python train.py --n_layer=8 --n_kv_head=1 --d_mlp=576 --norm_eps=1e-06 --rope_base=10000.0 --qk_norm=false --attn_scale=0.125 --bias="none" --init_std_o=0.0124 --warmup_steps=425 --train_tokens=224800000 --steps=6861
Each number is 128 + 32 x the weight over its row's rms, rounded and kept within 0 to 255. Layers, rows and columns count from 0. Numbers have three digits each. The size before them is the row's rms in percent of the matrix's.

# q: layer 5 attention query, 192x192, rms 0.0492, rows 37-63,100-127,164-191, columns 96-191
# k: layer 5 attention key, 64x192, rms 0.0469, rows 36-63, columns 96-191
# v: layer 5 attention value, 64x192, rms 0.0508, rows 0-6, columns 96-191
# o: layer 5 attention output (transposed), 192x192, rms 0.0664, rows 0-6,64-70,128-133, columns 96-191
q100 071:092181158146178082072142081138122138136150125144158192107142151125136150060057112071155160148139106164165098155112119137083181159151142104160130148122109168168157117133125116057101130149190098159130152113121141146100126136150061145064161114134139088147141107109120147147112164084120103111
q164 067:125099130137093107089106094169131093119134143140115197115144142129183166134180029198171098121092117141127138143112091118185142137125180119092110141141099087148146126080132112167131134183157174145143142127123152162119160091133107096131137081105129153148124122121072118148135082128107100123
k36 054:127164158102091176137113154114127160156115078134143103174129136118083096094166135132148163138110168094131171138086089091135064133128114146117160067151103107173138086141134147128168075087085151132046087121145126071179118160137152081144104076117215112072174134120141118106121104105091170081
q37 066:127140096156136123131152155153105166095157099148125092152112154132138153089063177128141102164127068163096106132169124182160130121122145087106155108202079081056150095134136124106151120113103150097098182124088109148175173121126108121106145129111135145186119124055116122077093135133123082183
q101 070:145067139148131167107132137130126055149196120134152069121150129107143110107146163121156147136152109124137183086149182115134120145105136089177174120188174108098171126176070102134083091103148090125126155180119117132150135094133138085156174091159090116047145114160179080149149114102079132162
q165 059:139149173134162107101117111145152095136168113059134094076114086090164128144119080076131113045128107103133136141179147111118085123111176178103101088113117137159164124124113135103136108134134114087084144158108077071062098156141118153192121135083144055134147107080096107132161103066121162130
k37 051:141165127132160177169133171131171134174120156185119120118099126118174091128128119171108151113109187113153114109130199188128240067086165131138143160089146071130095128134130145118148164120119086181088221115186134092116075144072126114090128069148193127123140129097117104116204131142100101146
q38 052:094124139119105173132095129141118118157096105128133165129145133139135084179147126191139105181098130149112197083048144119130141132141120124185082150110167129142087067103145086035119104111115096160114093098137159177123120128148132124167106087111095070137130162129178078140107132161151165109
q102 068:079114132035090125118130189126132155117123117079069120144149153175095113135149076170148147124190161180128124175062108145117131170092111091135115148178075087105132146107191166141085081130120151089122174144157101157119153118139167128101089092129135172076120154195196125108147167138181151179
q166 065:139123091124112159092168188149159108131071130159052126162118117121095144053123176113095155152103166126126075179130159057111143145099149119175058121032102126145120123152169103174163130172101122078119112110094111151142132077122161112100087153111092139112092156137113098121151131095082085096
k38 062:181054124130160150118118123092134086141115124140168127064156147192073184152108174123150157060124117136106090106124096151156100070135117094115102174118104151137097140112142141117101172189154147144130117114110180105177101123093181175097155137168126201136123086135120162160081120122135080153
q39 055:133110157139135111122177160078167143085145085125071139092070066126117092149094120145082100154119118138072154149133129109144104108119111145146104113097111173090097135121121080076163106106122122145128130140136082183096145131184121135163132183073127113130129156115132109177096103198063103189
q103 077:116142132134127199167144153122146127123120131112120144142169164124182154097134120150131140158170146151135189164111035131161162173111117129156087153127099075173143089090152174097122147158091118144074098122106145145188138103164120149088096137118102105150147143137130103108114158147163164123
q167 067:096136078126065134119087148120111143159109160091134114183153136139124093106099178078152128137121173165162172123080136103078175120136148134143083185114132127162095172137159153180096112225146181094111100018091098090167116115154150117152099141176047106103096159132079173113126151100152154095
k39 054:062088073127099163094165112066143089093194075069112160095164164140130136112146121171119089093151130096093110092138129125156122128065106065099106125144096150148129126053137124112145131136151151125118086076112117212138148134118158118107165117100087163141162092133172180147103157053166098105
q40 061:160106096083091127128174100118182149139169152129121078124134090084135104172117143108097149153140095105149103084170082171091105091115122084089157105162082050120102187136123070164092087082112142123143115145161124143099190125147118175142126147196081135144103144094180174144169153111157081148
q104 081:188112131177172112157075121137132137125126120168154114071164131078089089135174165139105086174139113119084131140146164120155059131188122139142129123138120180112145102164061111025118189107136084106115172166117085088088088111151131095135152162107139104087129121067164144138137068103095138069
q168 071:142171150133139061104143155144113090147128098144171092100089142173161146146106117137146086126124112133133145143170115137137095147157159195141144115105138186059160126144081156108158185095103119128171138137143109098120105159110155112129136145070209121154126158071070119179090058174078190118
k40 052:059162116136108169152068132179125134190067095120117115217130150087154086067151112140057134161114205142154127143102155162115130123089141116124111050134162069114136126176070120129104111080113136145107195132135091112143175113145108121147142105115171092119140181121098153088125139154132119124
q41 056:137109053123153109105184182159145135124104133201137096130079132171078127115148177155150120142104096156193095103169070195111193159144147103131133118106144150111110149148146145132106126111116105128190107140199135153121161144117148182142107091154136157095086156118146151150155151188072079124
q105 075:123124141169117111130090131122119161146135108163085189100115104080131105127121103112063117133126143120139103077167143129125090070144106156090163117161208109145107159118063133105136091135149140104078140125041158075104103134110091077126203102169188120128125149168060105146094120087116096119
q169 067:151165157142146098146170030111126130102096134118182131091100127125187107148145062126114120114097092090112103113126121145156089075164133150110181119169101160091124156153099116113106111100181108166149161149106083068109080168102097106140135077114148102185188103107129118143097136125143129149
k41 059:133128075109133142161146140121166157145111085130133114134078153096095108107069147139096146208095122074142133184127141162126058157165100132146126057136204153112141100159069133109149150078071103140137148117140128123101170133123106156189132180089150136146087153109107161087140103154105133110
q42 065:104102120058094077086155122093140125114139144141105152110158208103131167127093108144141132097133135081110088095180058145129116121081111116124144160134137125135130151159157108140109198134113126095143095118160089128098158151084116124111137115076089135095096136177092219142160125158169116129
q106 072:175121143176174117146140106107157166143064162143140162116135106132098121175108174091129109125111120186173081163136177152167105139156103168086122119125099129073105105129134124077120142130141071143178140162089143100155138171195123152121135138139116100111204086095139141138137079091107128082
q170 063:190165168193141169142146116157137133086152087175164080167097150132133135116136108142135123150097107163170145101133144171153112111143221162135133105119116090128154191079079135120153081072171144204121204095116110066101099120152087086134127083143177104155177101102123139126134123137064164104
k42 069:165109169092102157093129129092131125176191171110071102210079124148120136152131083120090130087137120150123104115163107133094125148143094170141117096179186106108132110140129119197110165137122092126172092149117138110199107132185115138099131086136085162127110130178120119133098171095117149125
q43 061:131128156151143149173150169152183111125136103105162140088147124122174108149149164117128091145087116168140153164104130114183157144134095135165051157124097193134186114065156109097107150141104106125065115100129184160172088116136231122125151123146162124154178138089166087121104127095105139109
q107 085:113102086116123165203081117168099155129170118122090116164114079144163088129126162176133092139157173083127181112084143148123137075142158097195145104143170175158122094130112126171125122182154159150085215143143135137225074051140155110122096155111151167132093109160151128141134122214146126101
q171 070:122113114140125148102144103081122139177121148077040130148124065150114093123167146151135138036176145109153150137176118122122051153138086094142183102146066161175065116164150105160138110187207154129084117128137091138088134153102085160097084178082126095136129142182111114099136146146145123085
k43 072:105197121132125114167085157129099097100075113143174179127115094063148080140117129127145148138100169090191155121081153104172124089116143125093177181114085099143163154133117164125164139130075176118139067129132154144048086110028132095170107100175123155104145162121128065121123119180135139153
q44 059:168186120114143151152179143194103139144135086094164168145108169176145180093117081114131161139148105096110124084169126151093156154128192168116121134123165104143117106176098184109192098125107144184210089156085102156145175187121069153112086155115104154069117159178171189150131098149104141166
q108 081:143146114138158121034149121119096179095087128196138150130139113121118164152111104120181219123158133111115098127098080162088148143081108114100160168138104096178089076134144160122141158137101144138134071100196187108121129143090081130145130062062096156148149048142101139100137124156139143121
q172 063:134165170087181125138170106150154142115150150156137107148132120133091161100152120101118106086142115198143100089157085176128144095098107115092152134106156066051122150145119140187122134104125060122151125132080134130105088098134112113176130076129064181106159057111120085073191155162161102132
k44 054:156105095106142112081151091091140053129155096079124141061083152138084114123109138124073144127147131100125140171163132097122110177168061152202129172126087166144156126092096128125118126094118074198168104124134118121122110146139140140076167140150095121146126117171180206161143132077092106140
q45 062:038147123070107097180150098070119107107140146109167125148104131121110152040114094153232113108114149100151181113120086100175114178091136081102120157093082088157167131156086164191126115164134137153151150098105074150121163190140110145170142115078117066123148113178142139143133115182104122136
q109 086:135089141168172104148143124194149095156119115176129137102117122162128165120076169118167134142120087130150114167139107106126168104095146109133107200114132104160140146141163154130104106162086115117091052120096103131128119208121117128132100147114173057174153106113137157095162065072110179198
q173 078:151143108144135179143170150195149164131115150175128066122117080118194124127107149118118173098156159166099163094132131170126171112131172137141125186129137066136111113128109138037174125107096183159120128128143129112138148109093123073134109141165096158115145110141118144141137166092137153104
k45 073:177133126149102124121169143073121159166144150107171094066185155124132158144083152095128115080171101133152078105135172049136182144174116136153135159192056137148081112098155104072091106097086093103126116097135135182149167136115112109084126118123116116113088117154201185102122142082128146086
q46 067:142104147174100103118127147145130138164088139121066151148112117180115109146162170172081125136151178020122115152170163085094124135159103121139191088157140148100143149158143101130141147131160124148075210140163106125189081140162118113123162144164167102193094150136150087160136117055134126104
q110 093:149098136108093101175097124109162140111162137160114093127037111120129040168112074127113086172136147036166149167137194133102095141106092121072103096116161130125167098139134117121077065122131110156174138128090093100118123081137114114101148100081195064138171123134111094154135146108114127090
q174 074:133099130109109104163125110079152148111103090157148120087146182072110061167137113120083089198093084099116108172150160128143131186113124113095122092160111152095119100114129114129097118070172111121093168124189115136121154072154155177138123116110170169166119154118121151145127117131134131068
k46 077:093164169116114093192145188091116131095102127152158084118106121139140126113136154129154129130130113100192188128113151075113166117140095117147144082081136151140166122152116133115174152123093128138123121146144145167093102104120115161204099146063156127088113135083189072123092108124086142138
q47 060:125160140156157153092154139176082105096145144158140126146131124138151202083080195177185126143129136180153162109098162153142077087129130138086131073100063128133137137140117127137155099086121140148124089177105123125162184129097122155112109128055116148083233123126076146104083133112126119157
q111 080:125110156161170154104110082113115089133063090131112095143163158144127137123154085111173153143115115197135106143124128128111156161092125126091114136100132084089110101096102157152174106143117128063124095118119173155127108127148071073139074041158107149137122061087138163112125175141112126185
q175 074:085105124117134159161110137194137083139171133219133062134170093136115148149116101149160124139131130129114138106100034164184115110073161124131093185096166083108096117136122144079138098158135175176126101112144135097073143167090152095065118101122119114169091116128110160140087133175149084170
k47 080:093116160088120116116103122148102116096145104113098144127136157106124098131114133162120127130152136108123136130218147167091080154093102151100138128150132129163163155102111138149191184179138092133158111099099134072109114148172122105191090109145141092093129030059182203168131111081131103108
q48 066:078121135121122158107177134231139118140120106153149154162083133116102136059057119197120080096181126182097130092101121146097138120124169118109067101164097083091121105130096132069128093102112172137100089158103075155136100156154069095105130104094112120126097107122109190081094175108122140148
q112 092:150090109130107168170143168177154142134125134138128179200122149122193144137116142093174175142102179123094176136189157112168120099106101120125094161162075105136173177068092131110174150130163122129120133116163145119080103148115103112081084136113122133107135088111191172141092118156127168142
q176 072:149129145166137200112175177128117100137135111117122096115107144164163148144119185096157135104136166110180099135181145122125108117062103135150091212101049150082167138078117161132084174150158130086104173114131132146095128137158186088116160155076115134082179190088146110122125178114136169176
k48 083:190111160097105113131150180159109127104167134096120142148091120163141128113137090179117138208128182158143161148126133136110127101152144162124123109180145134162110116123037166110152136184175094148130172130161143082144158165148109144116128122072163116141110122103169150143156094157106183113
q49 077:103134090083085154112123110104139137099149093172127147096067122106116052128095161151112118103109149136144088132177181097087182138124154188108124133122092145105155122107130094089091109123128097104122184063130055092105069090153117084118097127127121075128098135119131107090190113107143113139
q113 123:082117135067098125148139165110204090132181128106096133187090151136118113128122084120130152121094204087149116149118136105087085152128140131165138106159125097135127129149099143151096152148132081148150099101125129133154114145125125134024140112096116124036169145152172099154116130164095164140
q177 077:188146119139080133179106145149191116188122183162163105129043141124103173144136089120189154113137165202126136153159193102143154158117168150137064130142101160086150170117141135177122171138100159025125142091131103122150118171219125121134096163057139127145115158117187141133094142102138138139
k49 088:119092134200070114140065144148111122130122120132065028154103146115144145107102140126093101128166169148131127097069156125152181019124161151159108117187170097186147176085110124119126194124113131091079174135167127129133109155098125069111132100118151137114083092122215155108108166070113139129
q50 092:107135109121068061114130098118130099140140144101085078147104078187133135153098149107125101169155175146133122150129167073145131143107111147132145081140107194105132140151131093180132161167095089090090158114170127147139096080115118155179069167045145107153143149111132068189133072130117161070
q114 113:118061130106111105085104175103168104177173095110154075168098122124102117181124128097092057142153133169164101132158132069066071129125108106171099062070097114122201140155114148114111122105157108147122155116155109143120129126122109105131158132086177156084125147151147100217113106058071170128
q178 100:111063130074116114126145161161129114152150086144096064141112118143129107166100179120134132161189201140141162093196147115067066096126118107170099113063126154123146135100118121136108179137148108183068196139182123116115110095146128142090140140063173120112062126122138050168119110177132201093
k50 100:107103149114151104099096155110154113138172106109132175184102140121125108156118113135114076121188154081149163133139126089109076160085191148191099100119123181065227160140142135118111122135152132143063101122179150163160120116057131076179140206121121038104171109156108072105128139086190166099
q51 112:113084106121151090101157131089052126131203136106156165113107120141158148174161136121135158047144145124104151174095089116085127151186150168193142147122152143163165100104082135184150097162157079113134116127119057126129122113101173127182182153089144116092143139185108108141131124189092175094
q115 105:178128192062152142077152138084170168102124143134143140119119104168134206114084158108162184092147112093121104090087107222117115130153169120164144161124132111191094084170164119194098111128133114109078104125123104137127184100110170172148121164124096102085108159110131102141149095110092180131
q179 092:153147140108122132076087151126123148129130144069183072145146053125119189147113159136092169157173109150119116128134139163135146127185139148162179134098173105153065142140129119174125134131153057136095130121183092103171136137150149140124183138075132142119096043156129104111164127136106202025
k51 099:168121120140146158130123131129158148127128133102125136132200031117110211159143156173114139152076146131102155139157147169093067153088081132094148153048129072127096110120077071144081058141073174091128121104167162142102193115121127126098146126138117139124161147142178112181136155149084152114
q52 103:123132080126164105072106120139136156090118117148139141116126215106172191184122095166102058134163127131166104134120140111129088124109087147080152175068172175155121161151174155088140166080152165191061143121089140104111115112129167155157168159160164166154134163104032094135142161107073138079
q116 113:115117101126154131051119133149132141110139139095133037125208170146135228174132080115115096122136066161161138138112173124113109117105091166100191073109153126113108145166156161155134147142091111184121107094132154105111130126077117130142139143159115122145165154145126147169177128137133130078
q180 118:122125059097176120090090113137120102105097120109114128134218183125166215186119112121094137172159096156143163129163160145089103119094134157128182121123162117134113157158192118116125140119107154202124154108114163100132081112066117147151151138175133094153132106152129079153126182123102162046
k52 127:119163165133120094127161109052156139120161077105167121195128140052127151151110096127166112093137099062160170128056104123106056097117105153183123133095139143100096123136122043144166133075120081079120117092145157134110127098101146126195094128163153087122115053139138122184117149105114154149
q53 123:107094188128142101129060109061149110147144103138125075083100047137128109160091135116139136109103168114082082156075086112145124186144085162151158162120121180099109100139073148117126114115183149133089159080085095092126118116163154193122201150088181157122104104177103067188166060173129134127
q117 098:140133175153129059142137115155095198110119097128088096088131114155132077137115118077086137163180112125060045104135152079192123140186159090172163149102101141153097141092131164130187105160191107121116104117098087119098137124120132191111202124134114167143125130173131083150161082139161149117
q181 112:114121160149149090122108122111125097121134072153122061084144063159135083156111144104137129146087184095080065167090095064168110209151115131176168116111099158106104127146104139141187092131199149121108135123089118107106156131108127166120182144125197146121137109164148060168158087150129166118
k53 122:112113124148168115109111092133165076118142097156133061147084104203114104100145101056107110147128134141122114056130074034199117108090144104134145109108112132188100173106091153094136112109226075137121167213099112086142173102065111121138162096096160129129095161096142130144076125172171117097
q54 149:149100177158120133163201109163095079132106143183183131143118151117125110129123120186120151099172141155153123109097092132112160162114132143121121090107131088150160105138122156087094174129141143067109083163085141099113116146153134150156197094115142145197141135178082198094142130118120104147
q118 112:190091111156080114148151141183104116102131133134131159101144121096137081142133143133106173117142132140114100087097140142098163131132115100181094095121094157158138070133084148073115129141147167094123063184142124136112144164186185145133195103141151143217146133158163151114090155118095171097
q182 150:133109168167082148197199139169060078142115115176149111156133167108143107161154122157123156085152111136141117108078100113132145156108144120137117063095135095173148101161135163102130167143161136118137056157117153121138125164130151141179173086138148165177153143154117189112120142073089090149
k54 127:215155101145141134127141087142122168147119154134100148140139133151084115160111169166049124167100085059185165146108075138111139091135079070153087142119085133207145092155123150100140103153179116077192085197077074122154163145124149188096146154142078144143102094190139167095093154118139114164
q55 150:148160100080141132135139053102153174147092098128117157132116108123140142101139083171106166133096075076109097120121172110163144099177125173117092128203122098064164132133150090099128132184149185137148145153136129180140114142128137089117133128122160060148150192150098136045073138128127089125
q119 114:157163089128115103145136102098150170140089141115132178117125116153161139129126095192106137143120045116112084129086139094181162088170161175121138151179165181131173149092115122082089112148104191136160160143099082154136157127119173087125177149137136140120167172158116109073086125118198132128
q183 147:110191082091141111165180104042138150146098109149103146116119137143146140112152067172101133120091072082143115114106150119154155091176103155076122131206126095077182147106141118120097097152130152138153126137136118170155121142104165105160129146126116076136173188138118150081066125160166114126
k55 141:093131137058150114123133106139143085105081135123177157130140091138110124171158094131122124129096150123160113150120135107179144108200151153117120097113146160140141133132151142123040129080096154099114120134130085105122093174134144114108163093109110124190101149227140101128119196107101144152
q56 150:206088106129116115135123095156124118149099137124080128177110105105135146141141110058121074175147112121105186130117121118156130090168104129140133105172111096154138110140126145146088122133115083122166183107129095161179082159141179088116078124160097118096158145149116142158092099141103112140
q120 099:183110101095121086122127103122145113136092137131057098108089102127153188136142109097116093166172085120111208125105143050152095138158119142121100131168114077127122132164107112153116113141151049125179153122116100149148111151146172107120093149110116081095138117196149170155071042107124125158
q184 146:186100095115126120116109079153141108155095127135087113152092116102145168158145128089126076160157105128096225145123137100131115120125100143122118108193092107141137098158134141153115118140095110115144154103126092171164109138137187067120088106112065125078156160171140147142130089133094132150
k56 147:176160132161123135149088136131090146133111131121123111096157140046118093127095130089174063095115145123153128132116115108142099156183134032138115146228144122127085140159141108138138185174105063144167181091162049156138149140148162127171071066130103130153106140140115152113151124121112189134
q57 152:061195094183113129126158115124153160079066116145101099158098134178113118184093169126126115112090157105117136121148142154167102191111127131125140159129061163103078111079138156108147156094101173143153121122121132192135103210063070151121154082133114063075098139122132114192142200107112099197
q121 106:115165107208124132101127142132189162114118137130132089122104149141135110196127179121095081113075141096146126159151160169127099109116083128107119188138081158095067136067141134168118167109110158076112127148128113146157171177103064098128206115121147096108101136128168134211131137108119116207
q185 146:065187072158136138121157096133160157085029113149128103136083098177109130189100144106110085109086191151105106174150140135159121191111105130113148161133077183102074111086160174148164158117095142126139124136097115173134131168064084134119175140102129064102067135143116146171140204149156118205
k57 144:125174117130123101150136089176112086120143137141146139146135165096129118126153125151056109129132127076121124154145187092140158127101091094141149119137156140116105102073145167158146159144109138106150085079075065115180124070150142123146195104156182118092116141134161131189086163132112105124
q58 153:114189128093132138167149131144122149159149167159159104121131080147083142070096085133082108066086058084077155133110145098132092144172113079183177101097139066144149179112135087110096210132202093120166090090122137176150098148172131076134106141088176097087099180136120151145161169188152130118
q122 096:152192086125119138124119118176076115174109133180142119137153089156104137063073095115116127024101113150130200140081137130097146105116097134153184122120151095166181145121159091127096175149163099132168134117131105187196080157151136047168103102094156095125133121121125168134173198184155160109
q186 155:103180109108127132171123103116124129144162153171136107164122084167112097100079099127086140076090098100098157168130149101113101154180145095212156086112137061166172176126125100138109220143207098149160103109104144165192080151179129110112116126110189077103100152133126164145155164156147148132
k58 139:157119115070134118164120152119101075151152126123123123157097165083123157136089186129160121129100178135118135052108147138170095148094103139084153155074124126101175183125164143071142145081199051060143154098114169139160136169160085101160142095066131153153137160070096159157108175095147075083
q59 162:099112152107131106186106108154132140115152106082108119160098131144163155163197135106136128074091165098106120156143150111138052110168136147159105140102169122094141127177124167109131106155113158167119128166097120106129167052164064148141093142136141060072102144135093135164117151142063103152
q123 099:113119144117159078180109127119180150102125145106126150152143129160170136140154164157176115064116158125124131145156164092122128073138091157175112147107170109134144132149133192132125132143120121172200130125120115127095176080128083154154136162135144076117104106101125153166091166124119117156
q187 155:098100164113142121196103138165152112131132098097134134179077125162148142161207148116143138076069160131121126173146153111110091084139106152130120135134158159089126093172122165089098098184126122172135146163111114130113155045167079158139094143152125077071100165098106148173150166107079129159
k59 140:088138112132136126090121119161159147149189140159149120143133105084118148080130098146148112082117123123081134142142217141170094121120145098104130163148224185103140119173154148109164161141159154132094113137175166081121111045149111138157127164110150046135147119097148149126096144093119180135
q60 157:177168075168116111053146108168099163187166034196164150146101137097091120130112111124091082117159145196170097133147062143177161114117153096146059142186097078132101122152167167138162153118131101141106120149126155037119132135135102148119115161154122173145146133198149118158158135111101114157
q124 101:204161052154135091095165103197077153160154093190198144113119111122152137138092109165142095160188161176162128119150099124144165092135169115182063132198078128169108126123175152161176104100120164136107101156064157086090149138155092165129099182102128152168096152148115112110163173105135134172
q188 157:166147067192092104081143122136104162186172082188163124117129143093118101178109064131121076147165165179165119136128074128203171121096120097147083173199091117140106122166161162175154147118129114130117104120111177032095150124142101136102088176143087158166119102181163128165136135130107156145
k60 148:143131177145120161097108078146119122198139159122163124124139118144155138123058130190125083105173085140099122136164085149189116172141113103167085149085158071115155156100092185091142111090151127057133116041156108074097109093101152101166142166146150153116144129194136104132185097174139151178
q61 160:146064174128107116136124103132156113109127078089145174150155129112151171104132104201083101127169156172156147124166106140095080064145127145125120139102060124111179160175144111126164061116126145090129177066114141144097124141087161111152130099088148152156114116172064119189168134154119168149
q125 089:135120160099060121156096136172106121169143113087117172153159108098128135071158090193091180104150170143132101084128120161106151108148116148134083132086100129109207126120152114131173032116098111104127156101086161181137122123092156111155102064108146178116073099140093147193160162125114128131
q189 144:142069159143151120146140116154137148104134055105117176166126147146143165084171112174048091124170157147152131115135117125088095093188116126144107114112099122116197139190177133108158040074138107105133187093100161197113116129080166132177147103125146161150130128139090151186164136134126164143
k61 151:137055166168119205166154113146125081124106088118184201176164101057137094091144120098102144107140132170072123126153111058133111060150144089106105148119098171102112191121147136104097120069191134171200123113147073126126152115110183137120132144130103115144115129122085165160146082130189158165
q62 162:137134109144088141103177131112067173116132133068159121116141110097152121121177175160163120095125136147069129111127126175130135111153060119123093102176115185139174116091133131102183118153078090092135129068201152074097114142109117042092100175121122099144103146129098151101146112139164147179
q126 097:137072125130132128106169126083070148110134128157112119128153122149110081109155172143163119049145121143112138111156107134129070137172065116145119124155090166135146093140163129126118090138107143102097113078196208085129149186081119076065124112106128075148118206155071107093150152159118158155
q190 143:175101116132103134119177148118060146127130165084168103150187115150139122123176186147167126075104126132091159128110102193136132108156068110125108111169123177135151124088137103099185097125087110109117122100223156077078118135126133076074087151147151089144087175115101145092146151149160118153
k62 140:171102146061129073130176194130153118127154117072145120154100143131125160139164185105101160147119143125120145128115101182132109188159095137119101135177149124142105103078119204095157145104170173103102117073184087154138080123142135056081123144138088084114123141169073166115194120206121107184
q63 161:090083132181166177151148134094106130118095146173167088094149106087172112110145114132172120138075092100122148166113034161120175144124166186136136062072065136146168116179052160169177162112134121109124166083132106116151092098135163068097167149137165110104081161153187145138142103145116108128
q127 094:094142152158156132080188136091106123134118158191165109144214106116131143079155099140175109115096119104090167123124082135156150140083135149102110081069088123129180166160121177166129123078128142155153133119109111134150062134179125142126148101171153126085107161157146164133150136138128104113
q191 148:075086093159155196135107126088086129138104154179144086097142088095166101109149126157142084135080111098133137155097078130111146150111131161112133076089082112132215131178062154171194133090120138100145128069100149133167088081107150096079159139153141092109096165172177145127156072111156131115
k63 150:130127117132136136176111152138074143129112178135145099166109142134170158154178113147130138132080094097118163135147083135112117102083178121164137159219104115203131132113126201142104117082100085160157128097125104148194146124097146060099117118160106165132127127134123114116165137115100075069
v0 101:177125130109097044150130128131088147100118104145141123121128115135109087136142149148158141121057073169139104104094198127151111187139160132132127115166128115172088153188107127125130133125111117171130109090108112103111053115109171137201202163156130138065100172149075170186124215153121157116
o0 097:137103115124127076093147127093151127070144090147166154162101133121140125123114078138147103097149111143135093105193163213159147139107202182109130123162153099136107159156136132035147171121104135052077135193111116133138137134156111130097090150116197141160173082145125124115144130104135144086
o64 071:153108157129116119108189132106160114097171111157123180163120147132138123117092109156154109090130124113137121106188150207119137137113204192102151171169114104162126148147108132066143164087130078096094114184129139151131157167160102117085117157135181120136188071145116118117141128116120173066
o128 099:153119113129114093085157142091161111077149099151169146198098122139126134108132064152158123085170105190168094091201134199169134141108193178130125123148151100118113139171124130062122164106108131058080140191105108126165134138154106140099073152129199147187138091125124134117156140098142125082
v1 100:141140044077175210116140129107148099115110176142167069044135165074144144196128134238144125137106145105134099052120134070115177134119107112076101096072140128111155103153136137145156166137126082181122144115125091129083071121125166161126110162125097128094087134175114106126143185154082110130
o1 117:103098114158135133133077127203147129165171108170141081133222065121110143086118124192146206087125109120131141158176112175130107104121185079066100103106109088151174131193157145092190085137115102150137162125174142125104112158138118073151153145144095077096089112104142104131146123071124118122
o65 079:101117095148168106141092099166159170155148105111123090152174071141092145072109128204205185075139113129111178134153123157123093100114171115083141100103092101156164129162124132089175112118112093142119154110158124123057099172140128122189130136153124070105065102136148092139164132092115110088
o129 116:105100133136132159149095127196156118171168117166147072134187054111142147089135118204142193074124112105144153124130125166106119091121191071087095093101122078133174135192169136090169093135116099137125179113166148118129087137138107070138161155134090061088109112115140101149144114073123131096
v2 096:113178099172021147189094116127151120113061120142108151119082133193060105114169137133101081122148123077056200113111111109207179135147113117168121110141072124102162139100170124171107131096116156115120107123183164104075117151105089143050082139145157126119142135141125110187160192156133165127
o2 098:131097096162091137178123186127138140134131139210136165125145117168163115148116144117134067081124087166094171111121078135167106082123158172120161153165146179059125146161125122093081073203122064155149129162139131113137136101072104133105109149132103139194193128134119166098170218156144111131
o66 074:144093089119108148161126198113115110126064150186119174122130124154168121146119156086125069084124129131116122123145091128130130130161158131072177170190144219084118146162140104112084091215140044171149164143138113145113142073070109132123088136090075128191176147121100164129147184142115153137
o130 096:127086108147093115195117200130130146136105130210139155131139102154154105139131162103131072085110081160114124085123093102150148101144154143118193155179155178084145141145129098101070089206122052152113125158150141136119121122084085138080083170101091159188205157153116149116160196151123124140
v3 104:149103113132152106192159106136152124142101070122151108130196089143090103183111176100151164153153146094139147109104164123066121102060179117096167138167124136094165144046117133160115114175172182087158118133144143146106093150198104144163113102114101151105107129142090083110141115145148161128
o3 110:150145114145124141095146138124091199135109112128121126139157163119131124164105095138187141103097132089162114043119125127141154077164095125203151104100177079139212162137091170149145160091127103244108160090118086166149100147110105158172106103105115121148155088176164140128138150128172106112
o67 069:133133114107138173104125133120106177134102089120130152145149162123117139124104096119166176100093176083167117055101071118145130119159095106186109076093176061120220145137101142113160161107150112237089177100142110139171120132115093130178129092122093116122144053155145151128117172138150078109
o131 109:137136123141145135121128153162095191125074123122129127140146164123124108188124082151187141102092126088164120033124137131110158062128117133186160118108186096129202169133100157137134177116133104217101163086118088170157116130127123139160114115100123129164160098143162125130130135135168120089
v4 102:114103119142106137139122105146204073115107151130108103137107100129119139151072095129097122149071153172166154151107203167122094178122134056082195136106132160168072149162049123109108119123187144189069081118128117146133159190110122100081154160129155167121121132133125076108148126121147140165
o4 109:115144154129099149167118118116127131100162129139193180057159145092121171099079081136208135154155129119097119099152138202135136150130150103097133136132161176118181149089083125177118151133091115108082140121137097129105170136126116073130123129118158117173127151054128131166142148102131120150
o68 078:108147150144115170152103137114160132091148108116153168071147118143140179119077087136201137151136141148095111107147139188111132160135137133077121101181157174099149149122097080183092146138088151098077141114145103154093127129120110069151104099104150113196126148053137110189127133100130120115
o132 105:126149160134105153183113116104144124095194149131164182050156168084130154104068103143184138145131129118093119093132189204153142134136140094104144151137152198137161150077074138179123168110119105129088143107157090125127171138140127048134125130124161109167110133088119125146123121118167132159
v5 098:113168109113098146106125117118121145079146073115137225152147128105150112156165108130144143075096150105208135122155069178128085127115131139135166112140134106162094156103109142119119152152140190120138141138105119141081109073099129111155180172116141155211113120118193121078129151102149160143
o5 103:114157195084106111138149133130145100122049178141142140126159161069202124116129155069133147136120116143201165130130125121100137178136097148130131187161151142126091149138117120065126102133086186160101124137123129135157101070130099110100165140064165088110107145182145133069113107061175118140
o69 077:129134184105141139102156140122092111141063142145126142127147199102195105091127126090126132135139115126163145170117137100081134209163068107111127185175155152092080172137116086105134118126083178172130151186136139149120119099110101121094123132066140081127117154169156155075121113054146124116
o133 098:116168165104117111133127129126136109105062176128169140108127135078185122093133153074113140125121126113175161146144113111099136191123113156111138199150133131132124153144104116083129105110077183145119140150102122142155112101135091064105138165075161088149111166177131104062124141039164108144
v6 100:157137091126178148137131069150179108124067088133135142151123135064088180155131142139128089128146149113191091091114093141099116130123077126148153176107092115113081126118167105115079105154143119184104165088060077124168130134143121125103080105113184138069054139092139141109073127129093115136
o6 112:114111118138185110106096033102161036113180146127133127165150154100112119100139140176185145073172106109162155146091136109119153083119113154144191119149136130114131122126138108128006108136190186117084139117095140149079082136160112134121140126133149157116129084154149121143132105093162109163
o70 078:131097113150167091113079057113126072116155146136119133143129171095100092087142158154165161076159111129179141153088133128110137109118084138119181149141151124094128131121141102150034108133163173108056154105119132120072086149162107120117107136122127165124125083171114134174122095101112090177